Each number is 500 + 25 x the weight over its row's rms, rounded and kept within 0 to 999. Layers, rows and columns count from 0. Numbers have three digits each. The size before them is the row's rms in percent of the matrix's.

# o: layer 10 attention output (transposed), 320x320, rms 0.095, rows 198-223, columns 256-319
# v: layer 10 attention value, 320x320, rms 0.122, rows 199-223, columns 256-319
# q: layer 10 attention query, 320x320, rms 0.103, rows 224-244, columns 256-319
# k: layer 10 attention key, 320x320, rms 0.101, rows 224-244, columns 256-319
o198 099:524431516487485491453534457482478474494501518498520487515487481523505500477469524508506491516519543498534543510477493418522529514521517518524542501485504487539531501473477480498499522453471513
v199 103:509535478495488497517468488480480484493532544446505518521469515514506513495509512521502505493541512498519500532494510471480542488496462511492496493507524560499501479513520501506537490500492478
o199 104:496470554503500489493462469528525472475489512493468486494501491522470508549522483517480479482481485484463520485509490520510469471487523482473567504473493471522484461490503520451469538465502494
v200 096:528501488525485490482539493514516511507461480492497483475516526516508501522481501505521490490507517547535468548466464504496493455455481545491504475505487507520507477520510533547505514503504497
o200 103:481502512472478503521466488475508488505549475461491500460481478472478498505520506506460493502453504488512526470519539492481521502482494490494501496487534488500493483492503451525517463511490478
v201 104:481503488491489466490515482472464527497478479491489508524497526514499531504503529528515478525513484500545497543498450463540496510495513482534500458499510526493485495515491499515481463557528564
o201 107:480502552450517517470496462513502500508495524525503504503444472494492461524481494502546506488463495480448487468546505486548507476524481500505475541550471528511509516461459533485508491491501448
v202 093:504484485532522471499492468524512481476481495518536446465543506495459487548488508493496491499503557497475511510482495506517474517493528488499495468525503522521499508494501516489545484454483493
o202 095:505563523440502502528484491503522478532516516485452518476476469526534523456496502487472499497549459501542494499501500469487544485526445468522540486495495486541512490477487464501451480495473511
v203 100:508547504436453485475486520502462500497527482501483530482537478445458504473490491501515491509528483499475453476522498512491447455504475470482480493513464495513489492500529487475497521484499492
o203 096:495522519520474479454492472502526511496490475510477515507456476498480516506502511497495496450470523464497517484532487480544515545496549532487501495518525479492508498537505482499521493546481414
v204 102:535542493507468529477510498483529479527482521525460446522523509545487525539492534481481550480509438512510486477467487500513502506486501487525474509529486533525531538519448519504523492497554455
o204 100:533471569492497522524482513531508485501499497489519470501558510501500517461523504528522492505494521485503510503537508534517524491538509504487522475500518461515479466482496516527522518520457532
v205 099:538513505473525509513473519514516550534460507506480497517528447474494484505525500499463524504506490500477507513518465482508517513508519487478494452504482507472478532458510470458512527525468508
o205 094:483492532507494489495539512497462472464523492479508479511502509556508516461505496506475505506504501512510520507488487496506526502509473557560498505499493487514518468507483524532473502499545507
v206 098:500506506534485535545479509498519537485480483520494463465492534461538510514474525512486517484506512506515467507514473512527465519507466499511491484522529450486519505501471519523504496495496488
o206 095:502512529524467514477507516473553486516504535514516509523544442492494497500478482507521543541496509499504544513491506500481510475493489521467494519509440507516487514515515500488504493495523501
v207 100:491475467485487516529504512483517501498498500528490522510456486501497491526486480500517472455525493484519525485522504502528457526503521451416504522531492516482503534497492509493554492526473513
o207 096:505518503505552500519503529482508518531496541502483522462531527517509472515517522493484521426493538484487511489465480529509489475445484479468488481480522502500458492477469519523488480542535501
v208 105:526476529521533475533538507505539506507531526519502491517523487494501504521497470477464513526483504495455474475511508509485521488530506473541515532524501531492498515523506489546504488480537528
o208 100:493534508505494499473484505537484506481508498524484470525527529492509531524524490501508491466552456517519474539485554497527499510504523488503499451488504504534476481484503514476483551517491480
v209 098:500501484475491509492513485496533487502456486514495479461513485496454505504522478523465524503480529500482494503498522515495485457517526528518505523483454518486532517477506524506514521519500480
o209 094:522463486525497483540535526465441488501508530452495563542530562462523488486472524464534493494511487487527506483504475451485524545448537518473494491545530522492487496480527463515531515531479468
v210 095:490528525431502531525498510494536513483498496474433499495488555488507537472494481489508468513501500460487507523519482528488503489485481471480555480448520435511453533506506463478467497456525551
o210 096:478518461557481500549463518526465472526470457517530490486510446502535530518526505490462469503498521501507497483499521486548523513506516512495506520511500522526486519530483500488494514524489489
v211 093:512481501524547496523467494487500521507487535495510495495512498502515484509521503502510493488473549512546492528501464489473500553515496576536495472501468459467481536529512506459533510529514485
o211 096:481497445489518477482497518530518476473518474509507504510461491466500534499518524485481482497499512495546467482480518492516477478482546497523519509469536526490513470489499519478490490466519513
v212 102:517509532465542488517517453477487494489458506532511500482482468515535501457484512502473496526540497547531487516500441501520513500515473511486505454521500475490440453480512507475523520482522489
o212 100:499457454471490498509563546524516530482464476490511503531493482448507486492503459488544496503449468464493490517504502498508489471492516467531449551483498477499517554497456481494499501501442491
v213 097:508499467458474473473509478469480488505478477517501524502485524507488510519541472517493510490512551497508505505498496483528477483484473513516505532510484479488478521475505520507503501513480478
o213 091:496473454493487501533485495454548515497486525478516497492506505452522513490501511501511486498497486499525509497503484497466514482496492434503471473471506492467490471519523482463510477478480544
v214 098:498509470493493518510466501484531495521479438518489509464447508521486457500485487478528484501515466477492502494473486448481498537502526517482454520522549503501520466551463539529492523520526504
o214 094:492492515466494515515505510461487508502542529520510489482502517469488519536481512508467554486520510506496543496484522513497558485483484495492528511475502514485489519447530471506511463489494503
v215 098:542476496488503525518469521510506442515479487472495478464479477487504509527477512499460489487491483521501492492519488484524516516464468563562468497569548523494523535520512478484477527451512528
o215 096:505520520499518483534509535484470529485520545476492511508500525484484528485506500507530521491460498477570483479510532529534458491504512455469514546478479445472478485525481504487488517505482459
v216 095:521488492480530524482499468487481530524461509504519529494527446475513481488501487467470527480486523505541472476506493489522456503490489493495478544527561491560471525464531478520521498499509522
o216 091:517522497456470486502481521510496498489523479543517509439485513500519551511483472544459467498486505511516528546553512493517501530544492478526510511531469503438508469517455492478494500500527474
v217 091:499511496472567482485487481510519493500482518529507531557478475474495455500495507437531508489536528508461500476489513493481493499553534513535461500465463484534557486501523544515504543462547496
o217 095:487544524529442495518467489469483497485484504510496446486522444550532530518478491524510487531502489459456530509517553522507472497443512466486518498490497504481476473452500471490521483512495529
v218 095:506535517474533529537530470477541447510509502506501493536507466476529510493527444513443502511439479499475546471459556480538507460471460480509503484544509517498495516538497491512526528541483490
o218 092:494473511477484481525492503494481516504518477540494476500496521527462506497476557504478500513533494501523464504479474517480530492544522516465521524532477424486493486489467537540413481467477461
v219 098:491498547540498486498489512510487477497488499526514432481530560493442543481514479464486521522534474522536468529520496492502497491495472479506516552545494477565504466478525520483533488515505479
o219 099:502497488485478492489525505494485490481475484470466548517524477531513504499498494492512488494437526479526515515484524495504462469474520484493507439470452478479517504503494476495522496482494450
v220 099:488521478501467488526514480468512517525542538503489553514446508524501450498504477491499492500555463506511503486512517475499475486534540476536493488503490441496511478462498505536477486503493476
o220 100:512495505529478498446462484486488505508458460497494481536494516505475547497507470476520480489487508517523539494498483476507522515477477495501474507483524525490519508540502545481449520506491529
v221 097:532472523478502548492509516523497472511479512491470497555502513526483512466478526510433482459541529504484515448483490536484504491483527494490509490525491485505502473480471503475455476506501459
o221 096:496548477557494475495506470492493528491484470540520512534493501499511469525489466508536513499480508515485507488508516490509468485562492495561477556489518480500483508506466500525535518487491528
v222 095:524502504504486533520498511530534491483468524538516476497493506480546456510484503526463514466474477540485519497571500486499509529473518464491492483527523481499507495482499500519461461510517456
o222 095:469525484513519496528573510453486491514511477489500520483505505510528483516525484498507475479479510475515464499472510505499497530547490488488499490491497468498456444445479475519513514461502513
v223 101:494496482485528499517485529498502453451542501508522526475485500490499476476520514503533475486494505467445489486487515491497529511473563519432484505532487474489536527509506493460493510469491491
o223 099:510471539520519470506504468518455551513491468480461514530510498492535530509512499514487546504500515491473478499509515503478481505541446477513504508511516505537488488541505490533467555536530523
q224 104:471555475541523530524516504522436520443511494522523554529500508511492477522522490532464496495489519515507481517514487515457510473503519539546486476501540489471485526502500509529484471514518532
k224 103:528524516502530513474552490506501475527492506534508517496496498533469534479510484511500516497506529479512524471527501516485519499538538510579452503523519460469483492555505438533527486471520516
q225 099:462488541470502444515461512503507513488553485498500491488518503485481496535479490496481518503467516516480480477451451494518503462523499480510556471516518464475481496489517505474515506502444521
k225 099:505476488483489477485452517501498480489514527486451476492508504489532515511446502445498464503462501489520515469470491510501466527516462504474512520478481530535498506500461508444470487511502471
q226 101:520497492503511517500494496470476473509482488450547506498481477465495531501510528492537505525446517496488498511522538517514508490481503455513538505530465504523513493480500519527447528497516503
k226 107:475515522517493488501520500515565475499509555478504491521500495493509480495552481522510453502490496532473486531475477537480477484492428501556479506485494518512463491503543528455465477489561525
q227 110:519499530539489544501488463500483511532453509502561504494465460459470466499522500521495531524519464511507490520557510496477511503466544492537491502517506474510494530502499471486420492453505523
k227 108:531523516543516532544505474462457505521488483480582520456473489475496477467541514520530502496562497491502492497544498501466475488513568519516496475474525462484517512478518473544485488480527510
q228 112:527518460542500522474520482477502497503542491520524458460463492473510497497470495504537506479531456512530497516503477542535532555498487494509472486517469477487508480510544461517498550539496478
k228 100:468469517518528513517520485503513484496485504521471477483483485483481490475542480551430456498518480515496495528488498488477480475506519519505427512515516501476537473502517507519538499479488492
q229 105:477502484498489463531472567490476509468494498501470470505493489490516548487511486539499511533509530518495500528551473521491515485511440519522512519506512477548513501531464511510500450486470479
k229 111:493494500497455504512442516467518462461553507520489474522520497504561527491523485460555478480488468508528458519502502501510524557512526510486499465503522520551499509544495542511470453517494474
q230 102:495501525481463543475504450507519490467491533439477455511502476427499478505458517536497513496511466517470496495511500488561483481491469510447509481523537505493517489529488453491472520488518489
k230 119:472458446473525491465524482477511471504516522453503490513516521475477517521521489523486530490479435470517511500499496487556508481441510485492506517516514505513533467531519490452479540497473482
q231 095:521505504541479521517524494501483468507509533487481497503502532526483507486506498514545459500457541496510503452551457486471523527514508544538464489453504464522486503505538482481533501515495509
k231 104:537538508493499487502480490469491457467510523512503500487485498505475499533500507533525522469473503485531532485507510546537523467496496531546470475509538487537520485504502456534517524508509483
q232 110:514476515503524491458448541494522512495502542502558514510477459442475462491519498514528525518527521525504468521530506509502507474477513498474490488498477500493511497507461504457489472525510457
k232 099:501464483506521494502454544482453535504532474517543501483487512445477537512482478488482541523519492515537506481515455466501528481480485503502515462502510520450494494527533484529544516516534456
q233 099:523523524513478515509494472489505542495527523447524516511546499485504441521520543514474507520498481492492483471537449506466535560477480481468485470516502476495516518483451477458498497520525499
k233 108:488491522512494505524489536476515486482532480485435524449506499495474495509502495525498502476470474494478491486505486508478488506501523515500480489515523493569504510479467510516545527507484506
q234 102:509491506450494451511516445495493515513534478478466463459506557467512565469477495529491485485529490510489535519523493488544512519519504529541471491483493518491506499567526464481505476518477522
k234 101:502507482531539459494492539495504509456480525510528448511481491468526528514449460505494475510504522506457484506535442500479527510485521499505512517520527510536468489455486499533489477518523513
q235 105:499496481543526497459495520534497540477483477523545475526471492472482489515521462488492535517502554475478504507474483522487508491500521484484485542479486531498497520487468529479488500499494466
k235 108:508469486510484490547522510541501493458484484496487536513483521517486501449511500471482474461549507510479512495505468472478474492514497559518483461480455474461500475481524507467495527495512526
q236 093:526466461532503472465519533518504486480491510573524473520493477501490523497517508489524478501474567507517484492497518508470510472494545476514513589469517523510498504464493549485496503504505502
k236 095:498434443522508469506514543524459509484524479488491527498491526500475553481489512494509534546560528491494507517472518485504501490502472501502487458515482517441473479520520500465506529503519442
q237 099:493480484504499525501491508461522467493504505514492520484498473482519540486513476493460516510511491568481471547503495501513479449544476504502525503503498493514466497455471512510528533502497497
k237 109:498535525493426507517542456470521500507509488513528510463522489536494487496472467523540522543536470505463511523517492451522520505482467484543514467487478512462508530455553480515518482542532476
q238 095:533471497507529485483550523547501504493518510511491531521527533522493518510516512489475490503522526523507451533516535463481496520509497487506505446521483503533489507541478456491490491525486535
k238 098:497552530509491486556525471439540520500520502515521484499484514491510513501487502521480459477475525476502467510544485535504512534529531483517509540523470501468470538497499480489497463511499537
q239 112:521522485483492518457554504503454521507474472473489498459530517457503514534496471501500520522464536490514487513526457502455499529511514493463497581443483503470550466552459519547467470490522480
k239 121:512531525503512536516515498540485456522527511489556515477536485503459516499503525477535510499487468520505499487496533524485497459500553483513481479541515474484525452487520483480506496424486507
q240 105:532483516506502494450516528535524518475478514538510492460486445432512498532522504483536486514518531488531483538484500506511490495483559467509477542467452541522508495529480517487458499514509469
k240 117:520441551489529498528523503530478500512469499510521505467501523518531504497534476461506494504511444542476467519510490491520507548483487531472484452502506509480501509474542530534520492490550466
q241 109:450513452491506504512543491515497506506502509491557476526532464484527477462505520480489454453469521509506489484492521485485524486466477551460524527467499531512502535501459510496509516515482512
k241 104:472502511504456499484502468511527515495502548521429498494548501471491449474559511500471480496457516486476538490475502515512481480487499550528498491492505510514508496515507540473529478534477546
q242 106:517521477526500490549522490494499517492493492494518520533531486520520504520514504450453541493516455497471510491472527507437517481469514517495490479470493472468521502509513527501502495485495508
k242 118:518505464488525533518482506525468480490540486500482479535532461482516546483547488507523512531507525476499513534493503501497478509480563498529496471516491519500514471491464528466477484449477509
q243 098:487502499528475528482504437492502504480479502552502497548467532476549491554509520455531518521508450515485466495480531499473483471468530496496485516495490480489513469484506539560537488488518509
k243 101:562463497507525488484555485563436485476476500522498511518499485541510554481505520529530518492556550531482496512490517506501503459481497495523540446534509500458507497565518529497442562478522457
q244 104:477481518526512515537466465499505489540507522471494476495491433471492504440545506511541500472470491511522520519518517527509460470547490469523528494512508491484513480523514447443545485513512580
k244 107:487477520457477539476503480489491487500504509515508483512479475470447495504476494510446485486446507507527462451495462522517516481529508483470525541543536463530502484524474528490506534480468504